python train.py --num_attention_heads=4 --head_dim=64 --norm_eps=1e-05 --qk_norm=false --init_std_qkv=0.0428 --warmup_steps=241 --doc_mask=true
Each number is 500 + 40 x the weight over its row's rms, rounded and kept within 0 to 999. Layers, rows and columns count from 0. Numbers have three digits each. The size before them is the row's rms in percent of the matrix's.

# k: layer 3 attention key, 256x224, rms 0.0428, rows 12-63, columns 112-223
# q: layer 3 attention query, 256x224, rms 0.0428, rows 13-63, columns 112-223
# v: layer 3 attention value, 256x224, rms 0.0427, rows 0-8, columns 112-223
# o: layer 3 attention output (transposed), 256x224, rms 0.0532, rows 0-7, columns 112-223
k12 088:532511480518468491467465493554531518521504459561598515539441516478537540471594511534485524531531432450483507509478516500488544465444582510512482486469441500477403510539537474522482412463559491531480457509485459492567496483610473497486454511516395418588466485549555550477472481497463401557478505496571569498589545458503495499553504464446
q13 084:446486518532430513456550479555481519496541485458444456523583481484503518501459541488502489476567605543482602450525420525445470523494474499595582475497533510570487485484450505506536487471487431518523540545493464509461507509468486480525448489533529572453505536494505434406525543514465516476533397466495520438459481458448561494498481559536
k13 084:451483470503520441507508501447467458485517539498505423423547498529528529501453492526528502540494504492499463458457456545545434539486418511470504555540531484473590497548451484559444473559472449516495459470513532519459515425455493492457513523456514476459552544480467524446554502493527565421489517532419571554529502536449472520506432428468
q14 082:490451515476435478453509479467469483535553473514506492503505519522443484463459506479448505537470450528446484511506490514550429462511450496542488454577500511571593484533529448551415496582481527542540498565477511537560541501467532447446522551525443461442553428566446491441529539466446511556569503515492527509491516479511494436556524487540
k14 090:453568441473540469499524482513480497476522430543567554550537482575545506501506515539533507504547474529527533472472437413544480430488458508583519482521534474523421490586584512519484541520601561523546488547504491489479538485531418500479507491533451443519495438409557530517536500486550480473549448526495506479521560543524504483507409562515
q15 088:516476439449558583491477520521534474498462435523435483522511467551516488557523490526479468532519481477513460497478527468499502465567447562519448478550505401529490578501484497504456460561500507451501488526487543459539550448569518492512544518572408468461504473498419492504470546505547467538475529513500538503452495490508479564569508488592
k15 092:435530420535498523487433510521466461445507498489538495593439520535549495512558509511531516503485458462587510496499468451514530447520550568528461487517434452521390553516492525516542488521593534492534488481527524475540456517569514535421444452578417493569472435463554495475496458416582443524544489457574510494496517508547541512554522565520
q16 088:511496485504582488476506487470527493558533503576493468526493547503413467503537442494520490525535480527483528467482501548509538530442476409491529510473481601526504500553532494464520487448533515532538515458480508578434440522415540545532512497494549460558434552465505551531480465516493536499501494509484550537528536482476530434431499562482
k16 095:509451541457495461513522504472508492486522545453461485430493556500481428503489524534541507543447536510485463446463521551468453540556522498504548488485539505479602442484416493498526509547444486458498541481536494539448527513409508541487535523496601541455495559501415431443524546495498549483463483552424434534429462516428475473480505446528
q17 085:561488446491470487645526528479476449499528545477458467477481509538482473503464481468520472494492513486508440566522532534480495555531440537496452526530578500410576554486573485518535505483464467490518525514529515466484512453512452429447476452437455502554614493540511525518581485474516529533580464501500503475529557473459469511521533439501
k17 086:395528542487474492500566472571506510439523529496484533482559504497525533461510502502441530502540468494508516441495518470532514485501498491517515454535502510446447569554492497464506524512535484509540537532551428543506493533545495451496500429501560510539547485516492466573570501464570460565552532516594483524491514468468513536462468540536
q18 095:537477522532566533464567475542505493550471443492561534551571493464457411506507540490528502507481543560522504474473428508477479530464522469510593381473495509537476408541479508478553522512522484558513522473474481526427445522450518457517476471522577528440470538441478498515523441478464531480479521474493504547490494514466506449493563523426
k18 102:538497561525448504492547447458490505547500558502445459409555524469436524484483495580468488484489469466486453522568476503519458476496514491499516502473552549503592514537449561473480496542489499468542464498469525559521501465472570479487483534447553529455452449510486435427551472506408477478503438559449509589461479552435514474469529517510
q19 088:495488458470461480613563465476521432461466456557455426488488510517427451452498514472386511506536497501495484521528582578543511521489419475574423515510577507456550474547535513480503530525513433478502527533497545484471470412427528494538483549526526534535575479511529552488505521528486504526548467516494528495486532507469457530484478449550
k19 085:452538426443593510494559507526464507476552522551514417454552494474462482543474459485479470495505588486507521441478481503445492509518510493528538512537535507477490489477528513484518544532488491483500514497556540542496475607456456511519484526497561449529462519470524557507521529474533605462505461473510520536436525520438552511523441534584
q20 087:528474445460512531458465517522507505462479492426529469572532461518487501507538494510594497540541524532517543485517491520528533558515558447486537433499546507512532528537468504535557450528507547491535485553468566511457516484512502496499484462563456467524449544473478483560519480437516465520525523472527570537502497525521519521461573577413
k20 088:500468539472467513514499489397385563497477542455492568464544455473423499509533482513499544485431459473540504458526539549521507487458497521479454570513540505458592509466451517557530525500541515529538536463477512585475486573521545480484472481493491571428517504565481488527482512502484492536528461534554420522491496553456480453474526454445
q21 093:494555520524576489531432506456495562483525458473477459507443547494471583519512503453481461478513558443568569546540466491421457539456484524524541551473533531492491461482481520479543548449476474529480464512544485506515478582457473482478526438468542480537499431482441425492473519463520570528510502471484499540489458565407446477460419502493
k21 094:557498463481453552557496463439485526519492510561480493453570451457550514517474502493497515537476487515447466462458504438453513557549476430459479514521515482477548458482449531494484529516498504521507503513559522446501504416485495478495553401534544559488534534427415499511437467436509493534499598535471500493516384480549491542495523494552
q22 091:506506494461567462544471493587474530490441528507519431502450436428420522490522447514502469566472536515503582480442572450457527461493583555522415575496583497407530550487525459517508499465509533465501513531531558478493423519472496500556545486459468442508493472459497531543461533509513459526435491491554459554438530522490520539470496556399
k22 094:549511500452557520511429490475496444517454487487432462479489477454420417549528491469532438523493514552415498508490532499464494547463498500473480492516542526542568409430449448426512471459451491539528519488463446583494447550501446517541523486468473514504496445538433495563453493484541511508449445450497473441407399487467487500503503435481
q23 086:536496504493529514493587447471506544473472422509521551536539484443487426471571517545514520489506523475506440493436532530519503457569497503487559444474517536507525445495504525455554469510556559531520512458512487480482546510595436513476425540548509502436394533569538457524528541502465524465470537488484541535554557496516490430543469448528
k23 093:458534507504499428492545489522473574517475510445507489442487543453515509517451493574414511504490522496488515482566508438525504479458540516476499501468494546427465433498492532461475499558571450476499563482499487550458473525461625486509456509512479508428462528489474525478472499486398427497521483524537485532529488527491530531505539565433
q24 083:432437459528518534568464473536486492539527465530507494537500482544564482469501501535512532497531580486535483550467511481448495597571450533606522475463529465523509487496472508549532552581499439512495504448519469532574562441524475458488452520517450462437521514578535487558497435547475512452474567503490444457478471494556505500432449464472
k24 085:441492446477425509528505482508488504487465509510473428407475505435535543492523452500512516578512496494491533489456472536425524489459504475489485514508484474502525555520556481483493561534602492464538537488497527459527536506490558515464512435525442411513484450483502516430538487440541427592544603533498515533546566588497462504559530444509
q25 087:508494543563529502461460489480485546464479555490539488530546513547490570541546515406523453480501504517543492546551454550501409509485530443501494458487439483530504444485466501569451468488491480474484551506454548462470561483514484498437490536514537608490589542477512561483561479459445489485526450489485477492464394454445493386491562622492
k25 093:506486644511520509584570519438486515497528547474526570407452514537413441555463471438510531464506497500496506479481498521503419482502418513519522525526474529470559467565538561537482463456495479448527481506485505468519454422496439413500459466514546540493585495507555478504480520484527542480560532551446521444528547479473442472442485457520
q26 095:502516472420510456502433523547563499490436519494520464468494514511446481502544492509463509518469488481527478484478527508512515425516511496436457549464554466487528586560484506500459505498533537512474510506484484466419427453456540506546557505473442375554442565485432508561513488509553508516440509501499512503534609574550451542488517423467
k26 097:582558487542486575471485496568541474544471472439472510596503530495526481490590471510519498532458485566564487475531529510424539504446631582492509454456457482534484546508526432498517489539503509534430490459483470504491560531521498521508555549474505522546454539474459510511470501503499504498488435472578429481429453486543494503444504552468
q27 094:478562512459453531452504566496462490489415476549519563481563465518541540429533501505561513529442539496459527475533494451568527470507564543500483519479441474484473522497512478526467451450601478428495471545437557551583462556516575495509467527508489489552527469593533515442443514478587465462456539508485452524520506516574539525542481513394
k27 095:573465465458495505450437587565522477597501503422473509502419553487489429455523474493529472529533470493470508525456548530459455491541483521461409535516487478514443498460538488502447436444430491533518443414438537509507493606461446532586464541543478499549472477525419578577463498541473476456492482500553487513503485473476531500512525462425
q28 087:482478487421482494583518503514450546530451519521588543526584432472454476496478489464515423578457510509530538496472484493479461522412532492434518539489490531472486502456510525527535440530533438463554508506452593519458413545421546443470469483508462494574563493481522522460507522507511474569526493469442450531487500474473483472425531567414
k28 091:482486606504467560511466535450442507552540570450492540413504509492347414521451502525570461518460498495443510525513547505497432464463460507510516537527544503506533505469462483520511502488468486415457509537518520517435495488441462512522488493519552497439470461536433443485570504547514553502496436577437468545470452505497518516518527464515
q29 090:451557429547514492528466428533480525426550577505469454493427496518588536429483449493520539477570543488537495506524522540537516553585529527550456598491457497450532507428509503526449512472514537521450511509483516471522551528451529487461470478433459432546526502501456509498506456455539436514567479517486419494487476486469508583564489499431
k29 094:503455542491567550494577479584540480534480477477451518504449495497546507495566516490495496562450539518454456450536510433533546531517503503543521460466470482620498459449556442433551518524458569482520432490532464467545541578555479432491543555532532518499520491482484557560475528484522497529469473456559471469468519545515535499604477518538
q30 087:543587505513424459462514547468508509497521513478456501547541465499517534415422457552513501540404496555493538537462456429514533433489559537478569489470462550511506504523511477488519585488545467437462448613482465527498512489510459562469443501584527541492498496497544489452439510459512426475460401427501391519498426502541545526511508529437
k30 087:539479521443517412502474486461518508518487531493482461483521499544508471490459554499549540489507487538456477484424496506518537495445465453459491465475431491465570496456488539522513423489517513529454482483465439516509428550403397541524516520528433513472465492519435479455515470566497515475445467515497515505511459467477515448515485439499
q31 086:550489505538501565492495530535573430507448505553534526528508499505594527465513483468462451480481467554457473587541513529547493465477547441437424500588537608462547543510436470518401427520546483547535524485489524528414529476508519477510535552447462534488522516449510533539488480463516565506502431501530506491486479462450416496519520487493
k31 088:484464562567485493482545560535467528513495471453547582520522499424449423521492490443479526477556447445487465458517453522431462522440503505474448558550503509530484469544430530548518520429469444483529530529523436546419457515479501474558520538497481470504533457464532470511553581573509505500484438474557534460506506505512458470478516430471
q32 079:532526524445532507470528510443527444514472552519499456522502488585465529530513498487467462506520549514582492486479503438544480511424433485495473475529505515495429432474544458477554492550421499466498525471598492542570428530471530500551501473538530532486457539534486438539477488541544582515500524599546476420577435581490506519446540502531
k32 077:436472555533461575561414485546477559488556497499478518511448506525486512519442504505482449537468469509470513560446507478556526508474442461495491522506501493469436433456580559475500433480542497418472549536498536526538495493504482500549498413507469503479505531514473528441508505417564434535481547538556495518505518517495506428535524534522
q33 076:501507483496533485499455478477451496540484533488529554491582480472543404455468411538499523483531524498451526494510418488476498545432435478492480475457482562501503442551591427501474543507584532491457502487546437559541486556498453440511513526451500467478475531514535457402469525477512570563510465487444477449555505498519499497525478465533
k33 073:553471560495470518464474506471564515433462468477472536483498443500443489549528563492524466572461505547501539501493532480501562451391561473494466564513497504511508493511495498512533507410457544522570562535506454440546423470502562466465519476418484519449534432543557470540529474527515508544497585549530551508454533462550499528454528478498
q34 077:522486460446503526510521480503478575492491509536513382506513493479506483421482525492558407525427497468532568457450514510532438500499505533508462555513482491471570472458503535482512487472521488563393541582469454480497525461447499483517522573457537529476460496426531593509466476475454498463473539457530526572464454485569536484521481450482
k34 071:531547514577523495534508555483468501420549452465498492488527522504509507526491517470488569426561524556496452511503502465523592486539466455504495532530558528445447498437463479533498496479414493472473452473546399531509554520521504497561510583489536465514573447455425489489448487507490494584479492469483488402495437500525549544465520457484
q35 091:496508540521559480523507441517442546445490514463536423479496545512513477567586562538547459519458471468511462487489529490506488452485527508433479505484449467448502503518409469491524493511515480509459447447561447440492527504604497527439527463471591500505449479505508535464433431514499472456475520550576513448439539553538517570519500446407
k35 090:416515530518474491456489508514475473505498470515410575558533465513538483513461469532455473446484467467486541546517469494539499470451485407484503391551550553484471518518526486528470510521527500454525497497479527511485506536567455583544569536481499525478551459468510506452463577529479508525528454420451481445509517546413484463533507494489
q36 078:507544439486447525386463558481481473530582526472515564482598452501536398515464484467533544482558523477488475596486515465484411531568474491548523445461436486528462492521549505511454571479544506390477449524496559555498555527538514458470474493451467496488576537426491512474544435468527519563492481536405504492553484508510521438507468509549
k36 075:561533528445455498462445554546505498553490466556532573498546507542562474546503489599508483501598522473474483474544493479485549421438466443486528532515507489491462451517470485445495527547541519436485479504496570518504504536462528560500542460531527497493453514496533538468552511602566559531449546565460505607507546512523474501566432500466
q37 076:540512638485460478507547569463535545501432483477461453412529576486429465544567444469497452493431435481461555441462489471504514419520487577481493532462507490501470509513554490430525474456471493517444455537535517479556516479517448510503474486540534414468470499527517519486437549501523459498469541460505564471552459556548531508557475499541
k37 077:491457461534486533490525445482591544548435536502523518527522533478551468569448505513470493492572475589525522534530441521558541445484524455465441511483418526513544495480493578410488466540443468559415531467499498472473495428545447522471535449547475489523505491521457414574443499505455522494423495466480482525439479403526484441523449518457
q38 080:445549486545517530506549497497497443470560457484503521505449428508469561568513539438457554455564589518546496480398541518459539538470510537571535475460507476475414511502521458455591500451482538471481466534474463516525486541526539520478459491506550486559500488484466445527537485490504527477399498563493521520436455494533489461464452523550
k38 083:489490486519594540476548438520556488507584515523463440509527516463521477490493442507506473430488491501438486479565529436558467563529451486519543455547505554492509456480456408471465541554462460505548492442470553539492522490485441569523486579479524463441494531558549532458505496535482532467522494485492510533501551536489463485518487501529
q39 100:555547415494520463565509495488457536506534526494502439486497506458482479473495544443496495492495413545531545514456515438430418566576465502562469511493479447465490529527557576519481551449519498418534556498531525543476489438496477427511495550442484478500588539431522530544451430471535563608553528550591444513511508483488511507438506497501
k39 090:510495575486466489490538545562542524553489524442491511523497488458428401480472417525436491478517469531395511544472456483498565430499468446551491452503516537487561481447494463458520495519499528509466460494508465498460454550448484617577531463501497517499435528508426486465440541549504545495460504527423507528518448516492480468470460470476
q40 091:473440429470501533463512533514495482552459444558522514583515485500467500521572512508480538553515554551435508552470439528498533507383523448538477496496512528515467502514491446498544445522536557514507492499429467493491506466468566589617487472508492499485406561530472489557523563522495495459442523402487547489486444474447489517536492505438
k40 089:561480495522534484469545508455489480482469482489528433483509524399452479534508478459521499484535545568475446400492550554427419516535482483458483533466571501501541468489509488564407480554442474514472513472437500567414578469522543504519542495469546522443540467432474501527587511496490542456587522506548438493414489494473444501420500438505
q41 082:515457530496513531504525546545553453461402499477539538526477468500486476444516522522464478518515501415445499450535449475515496501560546547455508489551493407514496475467481471529461476564509468504434456502511437448564495472542446515458519405558485497534446443509460414541519520593549416466450548484477484511500486481507510482545479563548
k41 090:523451481527540524516460475577533477513405490496610485527422502461590530487455545538572544533529503539528524526455498567490503472537600535512417535504454472528446542437475485555474415496455503529508548500496470466513499474526499453486488488528424473483532480463505553484462455480438436493477540546533478459450477519519520467519506493468
q42 084:518439400494535529545500512525480445533496501513490466579421575535572469489501508410524437484480542474462550536476463435506473539432496454515516438536503440460450579508462445479569530501553530574484500525494560466470485449533473532534465522483460601561474554456465558496534567487486457481483466443478546490493483498462478512489574431498
k42 091:481513515533511564510492511537489474503488571473497586485537467459438468488443504430490487494535486557475466471498527481471445540517501505473498463455496476548536512482450504501491512458493526541493474509531532546484449438496495497455495482463542509549552552450463502568517518481567485611574567500529505500468503466457497468490540421593
q43 095:487504559494456505456503585507534503517445480438492570556538476512519468472539503529473523493459476444503512500502466526475539423500496505467445472527548480531466567500496465435529504565529487534454471474517466501470536584541512633518498453569520500448415528521442468530494549560491459458447471443462497578557458517562486478513495531507
k43 119:473397530533484463514413526511502523486439510437543504524436503536578562435498546494480526489518497499564512498480464543536557518508573583495384524599458489508500552430498508485489433523488481552440546478490500416496462483509476504486516463517408513514519514503524528537473529475457480516475468549479457474464461470536518517581570543473
q44 089:508522450541582464489513406438525450530546510510479424423472433476427507523521453534492544492460486527507535501442578519517447471555488432484464560399498505481513507531520539523480485456508566538564468541479504494517546451405511474461511490472560499494504456481540596412514458477483536555520495485499432480452523497553503479423422465438
k44 114:508555487437548527507519477436545505541547500529521470467546471474406439557546458487515527510531526516444565451492503499433524524484486447519578474359476514528477450572529479494544500458464486480526461521451446555518529490496495549516519574530528481494415542533496509510479521508524513439513491429494492491498568523525477478480436490502
q45 084:559482484489593551515485513587535459505419406466530534562528471499482514536475520533538477510474510484538513466455554520527474395497486554506457510490532434495476534519441530479451424513489505527448512526498460542443461437570506560542504483570472474459416527522438454623515561495547494509454537487529572515516450459550418506475445506492
k45 087:517471564560499521494477567508472493504472505463577442483440441430529484448497509504506452534491543442550536503561483582501541480477530487516426502445382475466486529458520439470517472493522474583495552440515530501510514502506499555446467529498454514475475474455505508483512464424510490495571482463469551493440424475441566436439508486457
q46 080:464533443453547521445510514479489533523430552506507523506544434511540564534543498510522507483449548511480543513418553512526424453562547488544525529442441493478511519516495523546518482489568542519524504510530526538511570529425490499453471485520476457480547500457569546468448449487546479540506442460462416488410487454525436495470510571420
k46 084:484505587454516526485543538416465506550525565439507497384510504453394416502545516540464465482493519502447516478492470515496455498466495480479543484427452504510571464537488481486565541494467432444433507539506464544454501455476434526513529543526572499453459548483449533516472539511475557469503527478430471467414466497462458467486434482500
q47 076:485471540496505518550493505523509485497487450484512572536421517493512514493449536535515489524433463449507503568468508462503519447478533516486470505563527411539499607494509504465526490557589460491468554400497446457477479517525500474508549513518475442542467453531462493544549518486515458449487525513495513472523562490557484524510524434486
k47 092:506494417536491535439520512529508502527462458506562539555430515477578564480522511516466454516578447504542591565516550502496516436443601481538457476494464516514440567482517491539512502440533551556546507555473486492585525527609502517492479472510435439535473486530567515496466425488472416572473464429569510498519550469539522519505519548508
q48 086:497562492430488500476464503513505437555431478454481533515498468554492456451502555579495474542518553474470498548511469451599541466493488517441447516531510477504464522494536467511491522575515544562462460505500558471494438517527495531486532518495453422493526509524466479524496520524539473506422539471502549478470508532451536530563464516543
k48 082:522488445563461526537469530540513460488448432497509524535481505485516533473564456513517452502525521554502516565462566492493525489556555600528425409481528466521406492486585439457475479429517573503505498540514446517500529542571510531512478493483501420584439463428535538574483519536512452468467477497576487498463515521555558471515490536449
q49 094:469509509557488448435473487465492474472531568469516425515492476471535530455536476526564431502481498474547481544492525526515476434494557465488463486521498506516492497501416475488533519496510541536491518584520463505461528527486432467419483482539444474517570435525515487509516517441485469477512459505488450503408456450481538449467459572444
k49 095:465464494554455524531507507485421456489496489471589564485441534479516482433494500466536486490513448484411473555509419513502477513501455494491476516501495478476532492472509489495424464451515479524524370600534446486493509459490447433463419489532476519536567497459562486540455520527493445538522551451469565459510520499493541506426495487443
q50 085:456444488496446530475491425479432537510544502481484469540555531457521540528504514533593502508529544510505557463498437521456495536465486487532632454472452567548498477552512508446494512541515472516550495542478549564452554499512486439478446510498502544508517490451605548482473424461393536432523418479492521477493496426442489492471507485508
k50 094:484481541493482453529532468399483553493513585526458461384541494462422474496459467542458497470496502431521500482530507532510417521485427454477548499478564534414553520545509561468469501574498461412542478522543523526466474499471545511461485545518573511422538498551485492471580496460480516452470500578425555526468531539449493521522483464512
q51 098:448500473504453493542446501552455522444533538516457504549483500547581514491448510412573495522523499514515492482524478507459484586563496580540526575536492431421557557516496514515472496511527460485490527527501558470525493455557542419500433531444440477546645480501543485465457477444513492602528519508566539489499517484526498493535591499470
k51 103:469531492533475561461543532529473514509502520566503523590494447542518512453488532460445550557543447490469480500503520497463442454480437474528498526557490491525456580507544534507528572472513532539563493480556525513530484551544456450507520482527494510539567490455528520568523512475615490528616524484531513528493505452484500501520438525563
q52 094:500510460511447516441493514451481513444536536479459458495518518491557520548478582479505433485470475485466548499504499488445452508513466520543574377527468481611479488532481530462458518572466522540506505491526487499494541531577478541456499458513509555490541467413473498463449433401428490492502466481512541433467498465533548517472462553506
k52 092:461515474570495490528537532365449519466454542531467512585527439497544503481473536511483495453466515494570512460509465537514422477478494460421551506551462501480502562552477584551470480529519484500539419433473470459535489452572490546451488528468493530492467490457541445485498514479468502539557512489416561483558559474540521502511392537501
q53 097:478524502510586449514436551537549500468544606453512576445489557511513467457517568468585471443508499485509493449474522530536526498573507520505477513453495474495531519442482538532495434489520517557500503451463530547499545518516523499559589458488514397474457481493454452543477489492552451510535549537551497493468444527579447531470565490385
k53 096:518497527536487515451507487508496456507477479437442496511484456517556629485577482508454504485475501534527501485588511458484529531478589538458450489490448482565461497445447478486515491514483549570497493437503507485513575508559503509592510484481472593563507498498478464506433469461505443545528511525579458519459469456507529494501578540533
q54 087:533528496467502493549568455535511510498543457508458518543473492485521469568524532552422551504562520477484470496468479559486493512512520566496501500504446476505495580511508546392534540555510499498456477464547478472479497426554505503502428547479494518408416558434447476481452513491511475477506539497524524469515519495586478499531383455515
k54 091:422487463562515434460514506509587504535443505507546480552471495462571547532462561536517565482469522472541545505498518513601519420518594506520518512468450491455459502495594516508525450556540533563515578442517475432592494515530511524459529567451452526482444466512548478503499442435463474491493519425494508562490471511499554463539534594504
q55 092:553480534549558472606467513558497533490513484457550487441452544559512563505518477466479505484535442514507428528559546532515491493492439550481462546489501466447587568466489589511481541494451434447486541526507513500483478435486529503499511509474468502446584541548496490545534492477492505514527473558561413556405452491495443507493496436450
k55 090:503535531496550517508486487513562418519542471474533592592422517490500466508529492421503543507491499471509507554479449505487562502515444446527477536549509498480522559478515563557481515497474493538497487420498456472554493519507532434522470544494469508547566435510561482479466483437587477479511469427526482476473566450525477466500565480500
q56 091:537530503442580531450568446461564540491467448531491526541532522465470523499562508468498517445498544535499523451501489495441530496429490413493546482429556490529487527506484564458548493430609445513512526504491471559499494487427505600488491440468581466500344517471536525439496492481452490443468505518475537507544474533515484435449510561509
k56 100:542483537509535451551506486437496545551467534495466432501485477487516433529442498554487484530387480584507515453510501542453470575538528469465523571452533490432609457505502503457531489568442461451470536458445548486430473493439496550509476496468548515394484583504474460471496500514512525443466448549481480481475462511450493485428522452463
q57 090:469451490462587468502482482483541567469521519540514481524437570523447464491509508447520463546496434511487553549548524420503488548459501490474489482520464498425517472530505561552562494537516481517489530556544536512408551499471452458488514524475496504580521457446502532539497539507517523574515437486533538525523489545378447506518575503480
k57 090:544551603525524541510518438439445491506471580556478512562588516527467488545465511465453464502483516554478461503541531456480536575514472477486534510578493479530501453445433582447579526515482470478506437539511505546416477482515565491493530423555516511509510598434457484480511477477537517552537508514526536565514495480553509519465491466564
q58 093:448504485466539508493498550494426539507513514506547470492473440541535540496475488507496422440477469476529562546464541537454482461459476522533490459486488468522506551484378515488432504561536508506465560532532508552421563532457564559431483495453449539462474503456499613471492521520444508527506407417465483570407420492477451480485454549481
k58 094:501513570500490491576578493407413532584478558462523552482422479481440452514493549407504477506543464497491527465501470513457460566511475564476438515511488585538488466495509474467504442503455436495489405539550463538540449485472499508474479569476461515490487577403523489513554505478443617476496468452427509480465479459490546483545430511574
q59 088:499524519477531525566552566489511453474541520517503456496474493558501541507556510541460480499439495462499521482467458498507415442565438438487473539486571514460478471527413511577550528484481470517530516489495517493431480533498512515512528555502515482428485535576426485585469531488518557450537518504477514571459475575470461522423496485479
k59 089:463538491520466594514500502481499481516483540407527469413551518448540527496528507493502494493537417528538541496457530591489575541497533538519434486484486452488508456539515474547492489450534484500485501463580415491442557516502554476522501528507540504577538530413532482487450510458480498492456497502475529435517482457553411526475572484490
q60 088:555462519469466465543520450436499479535517508565407467513531495501478509498448528490498552471570582472484470501517456496507545567481447504481472590509557544467559494521549496553503552481531467562538509483488503495454411467489514419513496474452489407546586511530515485490525422540478559539463559512538496463549541455478524476545531520509
k60 083:479509513505503494524575518577478488461532466528496520447485560500495501508486449564549467531531526503494493473388548443498455477547518526519613466555509514509456546571584442469480623488537589508553555530464504462543492460492517474515482420463497473515549502541488463489554477515594449481485527476537476464474461513505502532517492497508
q61 100:513515544454616570521479542541547521536500531494552593455537488519442426509557452504539508471515469478479493464498491562511497438517520496492481468494460535507447531511482475494518491467516524590501462431484506560439483461427477618541574431524477448489346552500430494519499485510527423491450576500499497542531521505570497507538518498407
k61 099:575471597465524522488480481491503517563456523420484434485494522573460489449577489517504515440481502557504431441533555494504528528519568529494458556437494482559548457435452427473535460464446479565481532461517475555516498488457543565523515527481499499466442491537431457525427510493460448500440441519563429507414514541531559503450532480459
q62 080:471516575486441577486517540568515429495466461489551531496503458541556479475456558510528480516537505462492484502535466496534469498518418485452509410503458453532495437492465544480471488539496464515508502456440502492518490449512559458464436576532480499459470485558471397548565564429498549441526594542469595513531490485492514535553487444572
k62 087:497496447578433526507525531552525463489557494490510490490469448458534550559501485498495498450560514460595563577515563521575458409443535533522481516479519520460425501534557537559501517458594551488530487524508583465504508509514538519505468557525502446500495422463537585436496515544482480503541535473538510509582497472479471493546503518434
q63 088:514426547543556495471487506526485482533527431516523533440558513494445425561484522523467518484527510486481411504530439508546411496540479494488491434443418487484435410457481479440453477506486572474509503448509473496496540539474516445482506515570555491440423510569473426422503474546519529464479520562441468521484552550508466442462448494553
k63 090:516491455511437461508508468494502500547531524485511433424480559518537543490563528515558532413480533511530501496543459509565500471474525533550527513432489528492471470522516441438453500532481457421499461555555566447491559419509546482465488529529515528442462486491511522438490420433414510469507597542454486465503521542499503538481524551411
v0 095:516537495459464493479442519494548461512541481486454523462516480471516501538507517525432503455524570441435512512520513569403498532496500481454547449474563550462537469509500490589532535538534526555476554525437466439476505558485547517451548430528508496529498442475411494586559516456447511418531474525516468497504448507483540495540538513502
o0 096:430442418514524561514495529594518457456493516448525499536497511518521588495466577571519471556474499478492409482530465453501477492482480482507519491499445495481474477550486504445403500497510521521529453527512527539463532522557507542540504531553514553486502501548557461563506562558557444480488483442476530486451525445494503598519503484522
v1 085:497572489514576486499521505467517606524511533513560524515438509508492512491520515513546513521465464557557523520461474493542508561399468487498490484523436472501471545527544547461513569470538504501427480471546479538389435519448464508540496581467456534543501483404472491527395455457543543518529451515429495449452490540475444493490509457551
o1 081:542464519482503488535477492501487491504557490530530534432544528492432526533489482484460515508429557474522490562529505505448519455472533547478494470420462514479546503446548502471587469424481525481499568536468503456545558465454487491507530509494559506539524499475564594486493455480513472443533526472512466497518490430474495487527519441425
v2 085:440412491438521438420517482546482500459482455516497467569500484612516510408502507572490475510512561496527439452554563478468459496475500556467521484525533498483502487506535494543476495543485550476528503490454513472500531413465494437533574472495451516478488539523506409502550473482499471518532462514505548454501519549494536493498500427513
o2 082:497469553526455592441471464443518520444506498539468496514491490471498443507469478511497504507488478505463486461506415420578470602482570440537564522490438463490425531466508479499414507454517460478485512423527470478494520517584553470530499455513569502524514476490440506484447569494515504477482476465528501523479515469491472460510509465576
v3 087:515549495493524529478480486583509495535464615489519570492521516481450513544415513549542544465500633531531497511449516488539446454470505515528491478513496527497460600480489475561477495506480544533520458455517430541502502496513448487480489525547480443507533545435486499512570446474455519498500455565472434517390508564454496480477517499419
o3 086:526548527544532479508494451488492482396591445509492488465385457471570492530508540508525552443514472479533498462504470546477517467536583546478494506559493471562488555437474532482493431432476489506458490452545453475538585529504472520431513459512429510495509446473616436422491479538493482477531419492492511457507538506462460465489505514450
v4 082:526509468535511520528512491479458467506519492506502515467563478522524499417545423571474393537457492503472507583490542511491579544515521450546506433509542462494472514553560446519541501522570536528516466473553514496475522567507491419480559523485515473469549559390447533544485499485468487574518478498459419489515450546536469420495525557430
o4 084:505500539455443559521541484526464520506550470550489494491448470514534513455480530515564528473450548523460538447546526481494474400503498584461457459509486511481473512451494549451451444553517511457511560487519474549505507437465553436490551573541442583559514459546529522496467508473556462438509568438526549497561518535558516509516508544530
v5 083:504440449438483517582545448570421484473490485478546606512454497530456491506489513528463485509526481469499474517416516490488484465507528529414544464502497504486474551474459466389437505472522494473532483544466445458518520478504506454466475517481474557435506552469488474451533502598479477464511523520500507555444489462470530548542494494492
o5 086:427490544518553472481488502460552483500517508463435469408555458488555504471545461545508396427465552537450516505523510551433584537521431419504464475521496462439533556534473511538462485590577549485497461471564534491525495528484566522464585461542506505459430534538490482539489561469517513483519502434479498476494532562494540471375486474534
v6 088:524496497579518555575544482490559469539509456442430596577470551536535573454466577518459499470594568408499531446501507567476486535520555464480504462481505498493508532449531500589498448547422536493491507498553553531485464561485430447511523582471464497468491540509481473526496530525471495571476488507517470535410533512496502546526473540516
o6 084:466522566533479528458474596545515483506523559517558471489492479481501457470466459521507493472539521457524464483586542453549483453529469507562504524516492536447456476503434483491495545541500471566497547563503509461596533503534441461524530483575497493500465467463497553451533502543494460570533445531465466477532488568534487449501565447547
v7 082:554508547554457497534445527494495504487507498440536500432533480565534504542496460495517509550529510504538513482418424442520491502519461498521536491505466501560521501512551477466498545497449527483540538473483556518491446551474537526488454542441525508531503485466451546468509545543482529492497477422472519560583469455575488526447472473462
o7 075:452415512468509500591504511457451467469529490529449521499528518522533510476538443541491479517525507465486559538514543528445571421438440517495425478531588484428526525491466514504494476483529516453475520529482520551450447456411525530503601492559477551523483509476481538521514484525546544517578530507480493517507530532497483545469519537490
v8 084:522443537472494533437520489529516490486512508479488503556530508487573456586384502481432508471509459396510503470465467452515568467539484478503544460492451541528539512541475514519547512460533555484519499489562502461558491502528458556526556466557538592508456447514450581494500515495534473514528542547533419482431545509509492493492497496491